{
  "num_hidden_layers": 21,
  "hidden_size": 64,
  "num_attention_heads": 4,
  "num_key_value_heads": 4,
  "head_dim": 32,
  "intermediate_size": 256,
  "vocab_size": 8192,
  "hidden_act": "squared_relu",
  "norm": "rmsnorm",
  "norm_place": "pre",
  "norm_eps": 1e-05,
  "positions": "rope",
  "rope_theta": 309000.0,
  "rope_fraction": 1.0,
  "qk_norm": true,
  "attn_scale": 0.317,
  "bias": "all",
  "tie_word_embeddings": false,
  "parallel_block": false,
  "extras": ["some layers without attention", "local attention windows", "paired heads", "gated attention", "capped logits"],
  "init": "uniform",
  "init_std_qkv": 0.0744,
  "init_std_o": 0.00812,
  "init_std_up": 0.0744,
  "init_std_down": 0.00574,
  "optimizer": "muon_variant",
  "learning_rate": 0.00785,
  "lr_mult_up": 0.651,
  "beta1": 0.95,
  "lr_head": 0.00738,
  "warmup_steps": 24,
  "schedule": "wsd",
  "decay_fraction": 0.598,
  "decay_shape": "linear",
  "final_lr_fraction": 0.0,
  "batch_tokens": [8192, 16384],
  "max_seq_len": 512,
  "doc_mask": true,
  "train_tokens": 85920000,
  "max_steps": 7521,
  "dataset": "wikipedia_en"
}
Each number is 128 + 24 x the weight over its row's rms, rounded and kept within 0 to 255. Layers, rows and columns count from 0. Numbers have three digits each. The size before them is the row's rms in percent of the matrix's.

# q: layer 8 attention query, 128x64, rms 0.297, rows 52-127, columns 0-31
# k: layer 8 attention key, 128x64, rms 0.287, rows 52-127, columns 0-31
# v: layer 8 attention value, 128x64, rms 0.318, rows 32-127, columns 0-31
# o: layer 8 attention output (transposed), 128x64, rms 0.202, rows 32-127, columns 0-31
# up: layer 8 MLP up, 256x64, rms 0.212, rows 0-7, columns 0-31
# down: layer 8 MLP down (transposed), 256x64, rms 0.156, rows 0-7, columns 0-31
q52 105:094098126158127098112164102144141158151155157107126143151172132141136145109112098128123122106094
k52 101:136065181107119141131120115123104133146169170145090114160152113117138128154137122132147186135138
q53 088:141154165149147119110117109186134158141129169135102148148131175162130184151123109138157109107138
k53 116:168100157129148125106138133121144176112161162120115118136125135148118165129144088151146138141099
q54 117:172097124111119157119099123140125095091142098120120132138125166180121137171154102161100123145170
k54 134:159162146156114125070106135134147158083142144127119119154136135131148116120171143114114160139111
q55 088:119100129163110112133161140134124104172147155123110139164105143135161164130137152115123162144138
k55 110:132093142114120135122114146142112125145123125162103137107134137142195156147111133096141144183149
q56 101:143078091121067129127170135086122119122125129136111152138134126130133139108118144112120137100165
k56 116:140121057136145156116137095144159120161159120083128099119107125128151146154157183171122127137145
q57 104:157147160135131147116110130093112095158122122189103129127128113134104092157134144094107177145154
k57 103:176132095152115161076128146173146091156091103165159114090129130145127120123115138118186119158164
q58 093:160146122120076135112119144101137087138099084144151119122111157139117169113131115145130135120158
k58 118:131161097102108158090106090158124154110132126141097152101142148106125126117125085162112086110162
q59 095:120092170123131133135108135117111142128101103107150122112116151106123127076089099104106145113101
k59 122:109111156101124188180129106139119126126150126094120171108119142107149151140086106135078101068121
q60 109:138149126131136132111118151158122132143122131147095140115119168118135171130135139168104095186151
k60 106:153100158159141138146150170114179183119107166113094147106141127107102136129133138150166159131120
q61 114:097099169100115141125150107152108162134091141141103145142142155138135106191141107126139093108115
k61 095:150095139127142155087138094125100127098146158141101090110127139115144120163137175129117139106110
q62 089:146166137136122148096095094083067128134121145167119119133111129118123139098128131145138167130115
k62 099:138102117130101165133171151134115117116111098117113165125087117129111134159120109095122147107138
q63 101:155157097163135163146115152102131097138118128118158132120148114140118159162129141135147122177130
k63 092:114150100171137121126171151148182108128151096135107142164175114114109145107119107149171137119179
v32 084:161141107127137141071130129106128132148117064134147120111135120140125156125121144129159132154156
o32 087:081109111145128093161122109143155127134140127126126120151124103106183142163154105141140148124130
v33 098:118153111126101123143158127130161118159123145119159148106129148118086125084148125125157111087126
o33 091:126112134141136130161125137125146159111105162145118113142142127103169100139112098120155130103141
v34 098:121112128119149153119168103087163138134118089130144112157125149156108142116163115104180112101138
o34 096:141112106169114134124097135135127136113121135159153063117129114086141099129117121139115121128127
v35 101:139153102129143109121119115121153106141148098097115112106141087109126116098085152157144104106154
o35 106:137130125116103101124153127096119164158138149135128155156136138136158154144168105115168164144105
v36 091:122099115149140099126132140135176124117133129139125161127125135055143139115123150149149164102116
o36 096:094159136130109138141141120115147112127120190101125149145138111135131118147140108100135095142105
v37 107:142114107132152133158116139132169134127079082134141138106101143140172109138128118143137121123157
o37 111:119134149149142100148156124140122131150126151121152125101129109095126132127145114116122118092091
v38 098:088132071163125118119117125144116107107123167135139158144151133132109119096173128129148143123150
o38 097:092119141126170109160146152095124164132089113127140140142135147122130083145118124105112062083123
v39 091:121120136126151149064127123111113123146159096130121099135127135150131148185100130152159159135116
o39 085:111128089133103102143101143117122125127167082111154119130124089150147125123169119117123130179155
v40 105:078138086143156130143113146144098132094144151100139079143130129140137135122131143121105096149102
o40 107:160097138117126106139159103142121186131140094125116122134126176126125134077144112169182127084134
v41 098:089141146143131154119137135102135172140134082163153132130144138119097146125140109112162145120118
o41 100:060108116160158095137108115172174126098149140127152106124147100103170111145145117136143135105142
v42 084:119130121155090160124140090116084145108114093113138134119164130131120123115153094151132106145141
o42 093:128115131108185099154119121169164127169125131170129140081149138150121131122095122150142156092125
v43 088:131133122167113119081126131134076124126129116118119124154132142164094117159139133148152133153132
o43 091:107105109114150095158090116112148135131120061149124126117127124146145142124105132149102109113164
v44 106:106123152133137150145116106124123135123184153140120122150137121115126110147097113140113129139134
o44 104:188176148113125136078122142126115155127167142137143134133148130170090138109165160114138143143136
v45 076:112119128137166117099122112140088114125114130158089100167084115147142115161150126121148127188121
o45 074:140131124147108109109081117102121117093158071135136119124109149123117146120124158168069114102167
v46 112:097111146147115159140136150145117147162083112141102135137091160124075176147116134146092152124106
o46 114:186157111106155115129137101152138073104154099173115140145154116121116124158141128127131116139157
v47 109:135155116167110157128080142167165115064169133128124134141167120122120113141124167122119129147093
o47 097:078127160111147119140165094121113169151079147123090169146102139166162155114091132121107156121142
v48 090:111160133123150103171134109172125118118127145089089127111135137165126117119131116154150134096110
o48 100:171118095119107114096154154128135119186124098152165118107182151116146131120082116142119129123156
v49 111:109115154130149127112088119149167103143122096127115135142091116144131161158101088116144098109091
o49 113:125131138122141144122152135137122102083141115148112106125093114116151099110179154155080107160135
v50 089:092112162155133130120101117119129130099182121149127130158148134089139135145117119145136141121133
o50 085:110158155120135126086128126115135165107180167114133143131107099164097122117185157105146101127108
v51 092:093124155133119171091121120123168097129122093153100148149097101131078144140137105103143143100092
o51 096:162136131134137135139124113125103115090147087159096128126120138147146093148153135142077139128134
v52 125:104132143134122155113122109134104158166137089125129112130131142138108167145102112152104121131094
o52 117:167147107108158096126135127178152096143153121156123130116155106147141130124154134139134156177165
v53 105:118147139124167144174115159151164132126151119135131128177117153077106167121120168118128155108075
o53 119:109152132140107139085129079129119128110126182105117143176117115119129126111146135110121118146138
v54 099:101090128147169136155119131126126123157137150141128105177098120134130128173108137176137113153150
o54 106:141167098126131124103105144107116100090136115159180093148135130124112162119178147138121089157145
v55 074:172158094128096126092126103153131078149128124122170197139131113126129129114143152116142135150131
o55 068:097151150116141122178108119130116124161074137128084163147105117171160129156100136123062115109146
v56 101:063104166137141121152125091117111143073154118114108099134156123129146119146131096138125109118124
o56 099:176100115121129119098135156150128129153152094161141116067136154154103126098123131167145129116092
v57 091:142142111116117192101109125146144106084125111137132121134123152187149130173123158102101136153107
o57 091:163131147134106113147153118148079145156118096127112135112104109144131133119109135120083153098160
v58 082:141097144130108142156116127100119140095100069129133128108141164105141174121130123149141129136172
o58 079:136102135118179111112147095147146120158159166162114133131115104112108126129138112130175123109066
v59 093:143127119116145084126154129109108124121122096102135142164103124148116143128115131148119110084141
o59 087:151140128108099152136120138088142113126130133106119096123115113154121156113145145158127094176116
v60 093:174129124106180108175152121154102119080142152116106155170131164122117131111142128095130156117137
o60 101:136145145143097165082125107127152116155104148105164122123142122117085110118092153127073087110109
v61 088:140109098150129117157140127110143155117147132106167120147181130071125156106077146114129083142134
o61 091:083134169116144156125139101139139163125097212130116122173101107126127135112147141111182131161088
v62 098:158137148120131156165105134126147150088136109113122115117169189154100146117150145111100140115127
o62 078:180105139131129113067177106164130152190133143156112134137140129099118109117080112116157142129114
v63 094:117120124105155090145168132126055140146103168118092115139104118136125100115152130108118141149161
o63 086:152099091143107127108083136119133093115129049126162128116154174094085138147098127155120099082131
q64 082:105140121124155137157124143126087112175135128137100087121140095090095111116109120118157146165105
k64 069:122135129147146157143136131112096148135069122134117153105104145130122044152116145153099164121157
q65 101:108093104095120129160138115111095100198114111116117094131118112113123128123101104106125156133125
k65 098:084119171143137152084129151106128135108126146084107140136098148164162123092105087124106122146136
q66 096:105128180143133110082153158122134113094129114158149140158118130126147175128101152141120095101121
k66 107:149150160112096097093112142135118125123136139110169132121127147159089144140153168137170143141161
q67 115:109110046136112121154161099130070098163134102110138090131137117130135115140116136088142125105133
k67 095:131149121109141110145135173154149146142141137126113114090160110136185141096122117129091133114110
q68 100:123136101116136086146093115136086099094149137146131126140104148138135168151139134135103106098146
k68 097:121157113132115132176120171127055128147110088126138149152155120130118104089130136112112139115118
q69 106:154147165083115155116126148122126152131123156170132158137108090132102085093119170175126148161159
k69 110:108132115107128112115104119124143121113137107142154095128095143169092165131119174147130141091142
q70 102:117110112140140135112121141144112127127164132098160148160102103095104132119154172155178113123181
k70 098:125107150164147135170172108112157133132139150155109116113118107140111204102131131145123089134084
q71 104:122126132124146159144109109098087145123185144127126144147089132097079110113109123145139160155102
k71 101:089116132161130151081141131113154159089117129130116139133133108128149072148120122164105128121123
q72 118:121131115137125082147153149137174081133142137183118103109145116095154131114118163137112146109133
k72 133:129106102168117103104099150121113085189158103170148160126097111087130104103115133149137115115172
q73 108:130162155113098112127114143162138073149126102129178085108159148149106138141130125118171130147155
k73 101:132139113096128132167158198161135104115154080118102114120163153075121101105122131153168145171129
q74 098:133168143175143091161112096129111148075103121116144094096160146114130122116144153115127120120121
k74 111:159118123151143142130084151111144163133159122087142048091143121123108156100167132136108155128126
q75 114:106145122085102133089163145135195115157113158128092085120119134163115130096132099145122157135097
k75 121:125115115130104112058126136155137151101100171129116128135079154152134151138117122142167174137142
q76 099:134137103149114127106106128179125136116116133093144130141115155162126152105171142106183104140138
k76 109:129097137130148126156130148096158099097131109126109108097134125123133149121135138118116179137075
q77 114:121143120138154104155119163115135185105182148101126077166119173105105162141114126111109143149105
k77 119:120072118138123128156107165141126145115085132118088116135104143147101090086126135128192105138160
q78 107:189135121111126114130119173135149186134143125117125122133139144143135129152095154145084102086123
k78 124:151167102153132081098128123162098091158116080144146143115132142127154127180107150160143118138146
q79 106:147112119076133105143139083133123100167123151139137147103140125139139115112131119119157122176114
k79 111:156106099175140160093115116139108105162113127115154165155107080128127174121133131110108127193143
q80 087:151083119158141120105155173134175145096131130122099121085136124124116109117137085124104148129124
k80 085:120113173184119169090147124143110156162161118063107130153099113143157164136108139108112114114102
q81 065:142093166153141131114081167146160149091118154151103149092115109116185141134117073110107122119120
k81 069:105127193104097107128147132151122125117131155057139176165168133158115147130143149114127171154138
q82 090:095146160149089122117122122120094147089107144115171157147129138110139121115168160118107080154112
k82 086:138138075145121125133130097096146144105167128142113134082155134111122145155140103105103095131103
q83 092:165102139148120096087161115139164117119124103125133103138128135127154125130112129147077135107114
k83 086:156120173080144114118120149148172132137158143142151097126118134126126182157125167150159137131134
q84 102:141114132111109087112165108131123082149130127108144103164098137145133090128117120115163140096142
k84 093:151133114131133111124122108149124132146136178121116127085160140094187159146132178149167131107092
q85 102:102137123159150104130159130177152093123122151113134161129070131080175145090106153097144107113130
k85 116:140115132107155132085128137082162125155161172106157153105139097089142135151109119135084118136113
q86 118:118103115135107136156174100128116174107101131136098146123133131094161116074104086140129166127119
k86 114:113085115111149156111063172116115088129142145090095126151131100104120128131085091127086156121136
q87 088:111119110143139094149161168084165119116099125126100142133130093121158099121093124108119129128131
k87 094:125113125151088151137102092148133175135138121142141146094062111130121150120134115078109129116106
q88 115:155125150109135126104121164112145167129132122151123130139111107102155128157131141123133107155121
k88 115:117107094149118155145167121164057110125076109118164133131132122109121164130143137125165082129101
q89 099:108101105144098137128143126099108100157092134114166149118110132124136073119100141152126109135128
k89 093:155107103084158154099133156095161128107138124129164144122127138122125128136076138108096131119137
q90 105:136151139145165077087117153149128119100146123112109156100080147137158153130126141142133106134143
k90 124:143115144121144136135138142101164126170146140126118139128166128069100124142127124117101124117117
q91 131:115125135118099150112122097080121121155128106079163131146113127139107074127142150121111131118146
k91 115:139137083170152126132145103129159143128116141116071162156124181125134128130137143145152171081179
q92 118:103174120119090086123150140108122157106129095136125119134118112114099114116111133123195135102158
k92 107:133140160186107088138101128086125108129132103096103144103159118121131177139120100150124102149102
q93 123:116157121146153126131136118109084111162111085150160138172139111100120152163133120146092092144143
k93 113:131105144125155160149122135153108151096152144114123148174121132097130107079106137129129100107160
q94 109:122101092051108135120131140109132109101162092113150159095134139136109149110107101125143131151162
k94 105:111166150096134115158116175142159115134114129070106128159115116167097116152122133128148129143090
q95 125:124100136107131161114118103144157158160116127149110119113151133101109119129155161102106144177115
k95 095:129146121096151144134156131112153086144141160178106128174125095148128113138165118134134146115117
v64 092:100093121154163134151107111112158132155061107132131170114184142114135157116143100143164144128124
o64 097:102150121124095134119080142159091130108111125100146101152140103134194146128164139137097161119125
v65 106:146159126154157095115168136148101170167100172121119135088136150142128090143128125084128153103108
o65 108:140085082121111155176135118154146133139119111126163068088171114113139127161116085117179147148127
v66 093:123154153128144092122165178108125126149099113154123106144098131107108121130120160105155128141111
o66 085:131113154105143077109115117162173131171100103148124108083150135137153094142102111099116132159159
v67 090:097146137118157094156157152135128142160110136149141163054137118113088108113081136135121102127125
o67 093:166138114163105117081116107117114107163128118102105099130109108123127132134127132118122118141118
v68 092:140137144112124143115139125133094170146174149106123132083139113134095174128143118118101103171100
o68 088:142117112157124156145098123129173125132118112147103140137121189145140153097112084138150143136077
v69 106:121112102176166114129137146156117140150037134157128136119123121135135123145121143104132148127111
o69 104:134128120119123110143098136173092148139129099108169085076138125130111133153124113109126135173119
v70 096:135131146089107135153155118088128141143102113136114189116152154109119149103063075151163086128124
o70 097:100124128160147103135071094136123100098095119123106107154107117128114132150127192132096125159119
v71 105:146145108162137089154144128104124141093131100117137134158093105119136103155141122145141135165176
o71 096:130104116121136135126154128106127054165147133138114174159115156081114131149140149161145123133107
v72 127:119125131109177111144139117134083085166151130166077158133138100139107099119127125124102123178138
o72 114:204123118102140127126127166133133135129141091126132109154092129119140146112131137119095156127139
v73 111:133118129113161114112144098143095123163102118096123146148092162160173143128144083126122131158116
o73 109:100109111139158160134101177185117137126141104130139138149129118093123102128140117098112176132163
v74 111:132070146123140146107116118082141139101075117128130149164145088115127133149109105143135143144175
o74 111:133164157119115140108121164146126108090123113150132159119101149141117173130116137154084123141116
v75 118:147099158095145081102155175103116146135133084132182128131157157146103146131100115126110146155126
o75 112:116137116121104138183119141132121132159124127109107114119090132140132156130115155120119151111116
v76 121:137160153128113173108129113108133102147069174152095157152155125104114106119162098106135152095176
o76 120:132152115124159108118135096134122149122108106156178097147151081108122128183126094142148065114142
v77 100:104122148110156123131100121130116172089146125112103130158120127155142118189143107111160077163153
o77 094:100176132134118155128138123141131117154133077150132150150118107122079106097109161129096124168115
v78 107:084112141120152130129150111129130101184102138114159125065157138092160146123128146113161113128122
o78 097:103105111151109120099127122125087119106140110126107055142168154142117108137130142109169182182129
v79 099:106142147128156105154129120135145150110117119124161136151129136153115119143092146142116129111103
o79 091:140121122160120110180139171142141129139142109114122128094075089076120103123134130095147115138153
v80 100:108130137126123091110141141108066123144111140121122111128084139123139185146107130093135125128110
o80 093:119153183113162149117129113162141102130130132131118108124165126143081091131137100133104142146085
v81 114:187072088096129114106138130128107145137101101083140137115096149133152123123132093127129123121134
o81 108:080089129126171177112100128159114113110130150120123143144136150158134154158131122142117182153136
v82 100:159115114175110143110140127119111105155119169160108127153083079152123129089134145138084150092121
o82 104:214134143081153147147135145134154147074153139121157160098118181120093131138093094141131123123134
v83 107:091145110134127155146127146129133078121109149160126115140157108121112127105152166094119132100086
o83 112:140125138119155092156144086129095137121126114112146062119120115150098110160153138131158071129110
v84 093:143149105162132123129120111142074144091139137095089122142100142145142167134135140118149163121136
o84 086:125112171117137145151139153146146114144153155128108112113130092112101122110150095136110141119076
v85 108:158096108114116121126105136145146144069099092116155114138118131130102154134123138147132124166128
o85 109:108153152142145106087103114126085108144143140112087127099113129171152157125144121131045103105097
v86 106:120104129101130160090135100152112102143088132138125119134140117142148159106096135138116147111117
o86 106:135150166150153112126085188156083136066157131143126096084103158154079153126126106107100120127111
v87 096:162178106174129109135121102141140142130173145122151136104104144150131146148122169150096150070129
o87 092:167133112112110141131130156099115118144150148091144168100174145114149116085137076159137132099118
v88 094:106115143088173107167091064152100150105128146100111128125160110140126117137124136115132100170162
o88 094:165144123154106138109166130136123102087163121139103115139117068150138138120138135097095131116099
v89 096:201151148094118122091136109105118166107144113098135120153113148134125114124111144113121138124157
o89 096:139094138112139123107103147142144096131140133155091130079151128151147161120103075143092120122139
v90 094:156108136133154136125100113112110111120099147106131117155107124122116159125156114116132139118153
o90 102:176131129111108143125165122114135144104193108114102106101128099108107120128153084133089160095145
v91 107:104104108101108164100132124136131106141143152145098129121129105127171090105062109149117118097114
o91 103:117133132160143111091135136145106172054093142141170173122121131158082120120129158095113107123148
v92 100:148115113099082153087090152146115099117172117151139086140129130109115136153140143109097143102143
o92 095:113155143122138109134156117099123181134126161164155145112104103166126125126135105130160104101132
v93 095:127088147121148131158118097136105121184108154135093143094151119085107127135168101123158107148163
o93 098:155139108143117153114123102095137133114162135150105099160127125106128137151115118124144199151122
v94 108:138156084183138139108134135129111145127125140166094124139108112102110139114154115129131143138149
o94 106:150127137125143096124128116143153148115141108144148146128125127104144128139149068141142110089108
v95 105:098168152156118127142124112107100097103158108142098121152152175142133161134119150123132169093132
o95 101:113131157072116114179126169136137101131112162127128081128139106112175121122161128149126128115091
q96 091:164073118148186096131107134181176139132135121123123122114141106140127125154132125148129105104132
k96 092:119144101145127193112139130112122087137118089126158126137124161126093129102121122142112197151126
q97 113:131085105138151119102184112118111170105153119112118120125149101114108133117060090157119130107140
k97 090:142090140154125112144135106151153183137156168112089126121155134140164135103129081121133108110130
q98 085:156132094085117140135145108114084106129156097137108086125138148124115147110094111146109091136124
k98 068:133136099129136155195138139127120099119122124067121158153108100116161135113135154114145145108124
q99 082:138172141090101123123103113113135085108098083153139092111094120125135151138088139126092123153121
k99 092:102173085121112114125144137100090108113117112116158121132098144089110128108119178154111117135131
q100 090:103128096122092105162100125078096105167122123145159118155126149137110166099143145090122135129175
k100 086:131160122117124126148177101149121074141164098101125144161116136133100122127106169135089102126125
q101 078:139138116121131118148147107111140075116124086092096094110115130114101087116119117117111122162141
k101 091:096158096143132165133145133141089081088137095128173081137113158101125090119128165122103128135103
q102 089:092126136127176137134156091139127139158132141150157127137106159156137175134120159107116126153138
k102 089:115110119119175135119177072099172130141125124132105150132140079104139128146104095131094151150138
q103 096:128148151073193117155104128153137117124113123174156110151146111158091114123104128109091137128144
k103 086:102129145116139100121146150147099155148168148172124103126141167113115161105144159082113079165164
q104 106:110140090157108129125128134133115162122097097130125129128110122109130096087059120161114108109149
k104 094:130124152100148138107119086079159144101149139126142140149131199106148173139134129139125131105155
q105 102:160141094125153134130126162133116149159116079151118132118098155138090142131131100092139120108098
k105 097:158120157144108084081120117121137086118145097158095117150114103118190146178129146126148135127130
q106 105:111132130097110164113133102130122112135168167123132115134103099137121122128152180156098145114107
k106 093:081144089104133177152101141111140159168105135167102136135134166139107128133131137143159133165156
q107 098:137138159133099118149107136145127116104103127129097158145108133177172157069105141115141146104159
k107 088:133175165132092134163159146125111098134147103141114101133175184123125161101123152138101118135121
q108 112:117148116137113131104161126128115117148085135127151112123073118160151172124150125129209114080108
k108 108:158159144114138150159132153148136114106114104113104175116179157162155126125142156166127141119092
q109 089:099115116098165100121152117130107086139155110143090103134127128104072130120114118123151130130165
k109 110:140117118146120156160166197138131188094123086059165147142135134113076143103136147129128131097112
q110 100:118112138102114147141062121156141127083124069127114183142160150120152130144115127112108095178106
k110 086:179142111125123156158116145119145100143105180091152096147165081112115150121147105130132125158159
q111 100:093144125124132104137133126167145119140112184137125114068119106173124120146128121129123085133092
k111 096:158124068139088130155149107113133141097111151130114126177141161106167115133155127127130155144148
q112 128:149077116124130110132185110158115169138144102117100146124161111132157160155098097178116130123120
k112 137:165128161140141090119091119146126151146120188151092134138143120138121130139128099121126112106113
q113 096:134160132117095153126115087103073049142125105126165095139115145157140141110150138135129121113105
k113 091:110163128114154131168174121098131135155118127104115175101108112132132127127093152140164088151139
q114 106:152185130108116150143126148124117087131107141156137091111102134132148104144156139120109122153112
k114 103:115162107099129127144155133098094101153135110133151134143101128098103137099152171146141122141139
q115 078:142150173112158167158151126121128136111177158129092157116139126124145148138168115106158145108084
k115 094:124111158141117077109117122121143161100136174159092103117094103140126111099148077089149126134131
q116 084:119177120121135129152108062141152133134089117138094125130119139119129096145092152151076131119127
k116 089:104149087128129127157161114093088117129113109120155127132110146081129148092118133138143106130112
q117 114:122157156099154141149176079126143126124080156107099166106116130149146153153153159133155109155108
k117 104:134154171135136178148120137147164153094142151118141136106205074129135100124132162113123099107118
q118 102:135114123146147149122124091114127171142132139083121140147135136108137128130079111147098170146112
k118 091:125098130117075117107119100079152159110150166157140122152080109112141163116105069122143149141123
q119 093:151101150178184122143090092109141142111159100138172100148087130125137146128106084110174150112127
k119 077:139125148143155127190117119110132113191150114093106126103138142111111123098111129116108146127104
q120 105:133160133129122112150137113174109102116143149143161128084160095109109138140121151141081112118121
k120 100:128137106157138182116103110135129146099139156086108150177138154070134133146129144132119110133156
q121 094:095098130141088145099118121102182165155114143100143160127137111068156132152110148136138142148137
k121 089:123095131107127147145148117080155160113125169120170137117134144174121113140137106139110127135085
q122 079:117125121118135110141155123127111155138145170131122136180122138150132128113175129118111132145101
k122 080:128091128173103141156164135145101082109152104158125152181130102131120120115118146128131111156160
q123 118:158108065163081128147126166101120120142134129145164092117078126150162141129152141110128089119130
k123 115:158162114121115157151119118135158108123164060116120153141124164152144126155124184159101150136139
q124 097:147120099136118112120117182103125124087149109149133135141153112063151132137123135118124164124086
k124 097:119130119131142154114109132156132177117110104108150127113090111095101107112194155125105154126123
q125 106:148141160073100111154110116141103103109131130167105155116119142120111128155160161121132101107098
k125 101:132157152128122168115084149156122103100111160131132112149158090118121137176128191105148112135166
q126 107:146142132119148148134144083146122130126115170099122171118173134138153104160148169175128085118128
k126 107:115166146115111146151067130142141167149096141133133146082133074142130153106135142111128123119137
q127 104:111096096136120134152122119091153155139129112132094132136087134116123117168166121125146123088097
k127 094:169165133123144140144153103129138092146142131154116145104097093113106140135135135080173104140138
v96 094:119134144128139107144145127146165113112174143130120144108120101171174165131131148137156134120172
o96 098:116135134107127109157128131159152097122147129101087132100114110178167114107133143131129127162151
v97 087:115142132133123106141134128111106117145108093144090121100125148116117135131170078061121159113111
o97 088:144124158148097149134150126141100140161103121124117116118127118126106168139119120148147160098100
v98 099:140167122125092155094103132139086157102129154122144162154176125113128172096123112105114164160093
o98 110:157092102172101174109153161104122146131074115128117138127140103120130148144150119141147157165109
v99 083:161139097140129104134141152086133108126129166111127172149168142160131096117143123135111119107068
o99 090:116116111129091110098178153108112127099162103079090155142132166148114127135148117174139098102087
v100 082:128184094108133062134122134120100148096174091132157161123137139140158077115142143111163114113095
o100 079:142146132155110137164109139129103100146139122143153158104159120155113093143124151185100125107101
v101 092:104161108177113128110130134186097147115169138140141119123152123122111116119146147142099151148140
o101 091:121087162135117125120142133125107113112094149121085136123121091098138146125106128147125120127113
v102 099:106138150112154101114117150108141124148082137128119162128146146077176145143140119146103095109150
o102 117:103130159170108137157099131084117156122147104100144104139163148086131165114119087147087109123108
v103 108:114143105119104125169108136115120107138129084157155103076149110125170107152132145158121118129122
o103 122:116125113112104150140098123136121135131107076152126110133126124124100146142093113135045131116132
v104 104:094089098133145146142084155111154141115141117151127097067142131151145149126115143145112099083125
o104 107:144138110081137150154127093115163108100131103134114176085142147145104143103145109113111126095096
v105 087:103112103146125098146095132113150113106126124142125106131149134113164148144058105143127100144146
o105 088:103150124097165146134118126147158136120122119083129120161146105109113121109131130164108123089153
v106 089:122120116132078113096110103156089127131117126131164123137124128167131075123141093153145143129142
o106 087:122109126137128127173120090135128123126111117155136136142125109135159078097144152147074159117140
v107 101:097136123102111114113116130141121126114107107126150123114133121103190138132111114184136116151143
o107 097:107138137130130132154103136124123130135111114133169127153150093118119143106080101136053140181149
v108 108:145121105127137135143174100114126119111166141145115118162129107146093122131132135100164148139117
o108 114:139149121129141131073139111172138122130133148147125122131119123186151125142135168122173115094171
v109 108:125103069125120143124124108113095127139143212141123124123122113113149128147102177117090126135141
o109 104:132135096146143134105134074123134107108151120099182113098147132141126109136143155112124098112156
v110 104:120102110095139119199107121131120129162137161127088134133139129125143091145096131136108139130141
o110 101:114130068129167136137178129116096119135154089128117098121139101112120116158099139130100119092125
v111 089:114140106125161096143135129117100133152141105146121161119138143126107168114098083116185108105095
o111 083:146146107151145111116163169162137132158144155111118152147144139092103128138167130156184154138085
v112 102:147132145127136174119129115159123098117131114108110081139161143124157101125111107122147106126128
o112 102:127180147094154157083189141153112123136115115146080136144135109113092119124126156147135115136092
v113 097:124117115144207166089130124132119133119116154117114128104135123090122114125107173140130104112120
o113 102:137141137132145174119145121104089107122140141074156120114152127122095148115122127137108130166108
v114 109:141096151164126118091141080162140107086133132113158132120152116083111189114160115179138134117150
o114 109:127130140156123115106126085132149151064158133132095118124139091071165140099121138142137179107166
v115 108:140138140064151104077115125148149089152101112144137083163136150118106120112134123122127108170111
o115 110:123139132156090127112139106103110120165143121140159128139124144139164161104110163130140145177151
v116 094:111130127086091138160077155131095144166123119149123143112103078135122106132128175117111115169126
o116 091:126078070108081153142096137135154107150094105148151092135104122107094132140154131112107116159114
v117 085:115147121182130132138163113194125127158146133167112133107108131175133106146158129111087153177144
o117 082:086082135106105119129179166151123139121119164100119128136096101121121140128126103114145092132129
v118 097:132107125135107154114104142167110136169111159134115135181148140162098114099129154132091138148092
o118 107:129099085157110142092168122088118099123108146146092155110128145161161123111137129130166101174106
v119 096:117096137128129115096169107152110123142119101136131119145116122123093140087162102133134166133119
o119 094:145147142162117128093129116131108100136120156138134117134112090142113155085116137116110163155145
v120 111:156145157116141101144116173138150109109146098116143146159165148129105124087125105142116144125093
o120 107:119145106135135100110123187094127153095130107145106128171132116104109132124124119157124124103126
v121 100:155113115097101136123112130141135124146127125107152130140140135133121144125140091128170135136136
o121 104:131157130136127133153133156172119175114159121155089133126149109098114101108154136134137123086130
v122 097:138083141163087107150113091134165152138101102095159123125112122152100154143085137165116137103111
o122 102:094112086125148104174092103155123114099133147108110145107095098114101103114104115135132142101146
v123 091:098124100152161119105164113132120125102106157145117112151133101138125110131153102149157101167123
o123 088:113118186108138130110151099122148115126148162100124136154146134162174174119122131122132110114152
v124 088:120131156127122141117154127118151115122116169120081115137147112150143152130136096145164150112160
o124 090:123125183122147130131117105143124112137110124108076132131115113194182159116099112136110118168143
v125 129:113109127104166119159136109120083127124146124114107148111115109098116129131088085144154141097131
o125 128:135138103154163112139169127114121120151133157145140126160143088126130141156099110102132209149112
v126 094:125128123162156115131155116112127116110139090088180129156150130120164105167084170141129111083115
o126 092:092170092151135131105137146125082106127113140135153123136154163148125110120101150159142119105131
v127 090:135150149123136132140104148074118156088141122126103153155143123097116138111102124087126158135134
o127 101:165111123151128162141119147094138128161080117120120117124137118137152116149132141123137177129126
up0 098:141120178156190094138141112122117133100149123104121116168145125148078142103143160105117157163132
down0 098:099072143131155108154163111101121129130107115149142073113118134103088138128104132125115102129120
up1 112:146075099142124116161111144133165106154104177103145135121154137147105119136110097116182156176138
down1 111:113094089108120125152133097166097134104125106100096159093141115135149161163106136070115110172142
up2 109:138100085132103141112110141139131144096159135125153133159091136128129103144136141101172156142187
down2 106:130170134086104143185142119112130159096097128124141099115125141153089104138115146146124160101112
up3 106:135136157162083138135074135106138152156141148161121108105148104125087159140160117107132146133099
down3 104:125151096127153114126134135125142089110116116135188181099141148139130157143142132164123127154092
up4 098:090093142124171164145136140129132133136149098145142132112141127150075135130077095096122111071108
down4 096:139136114156085113152142142164109144122118138117093130147132129095135069125085172130094139128106
up5 110:115100108119102147133094156139109101108167130118120157096126155100106113138145140128156129091125
down5 104:131097128132145146133097081146109126062115163164094146127178140134119116191181149090149116086124
up6 111:130140136112098135151096170137091125141153156133120158129153112178131101122137147090119114135174
down6 108:136137135120155131134112167078123096149113152107188126135134114191099120142162152107118085142116
up7 097:161120107107096117109143109136129146095150104142078150157133127176158149134124151133110140144104
down7 093:112127159164104162114133115131088144120142162154122108136148184126119090106153150150096126155093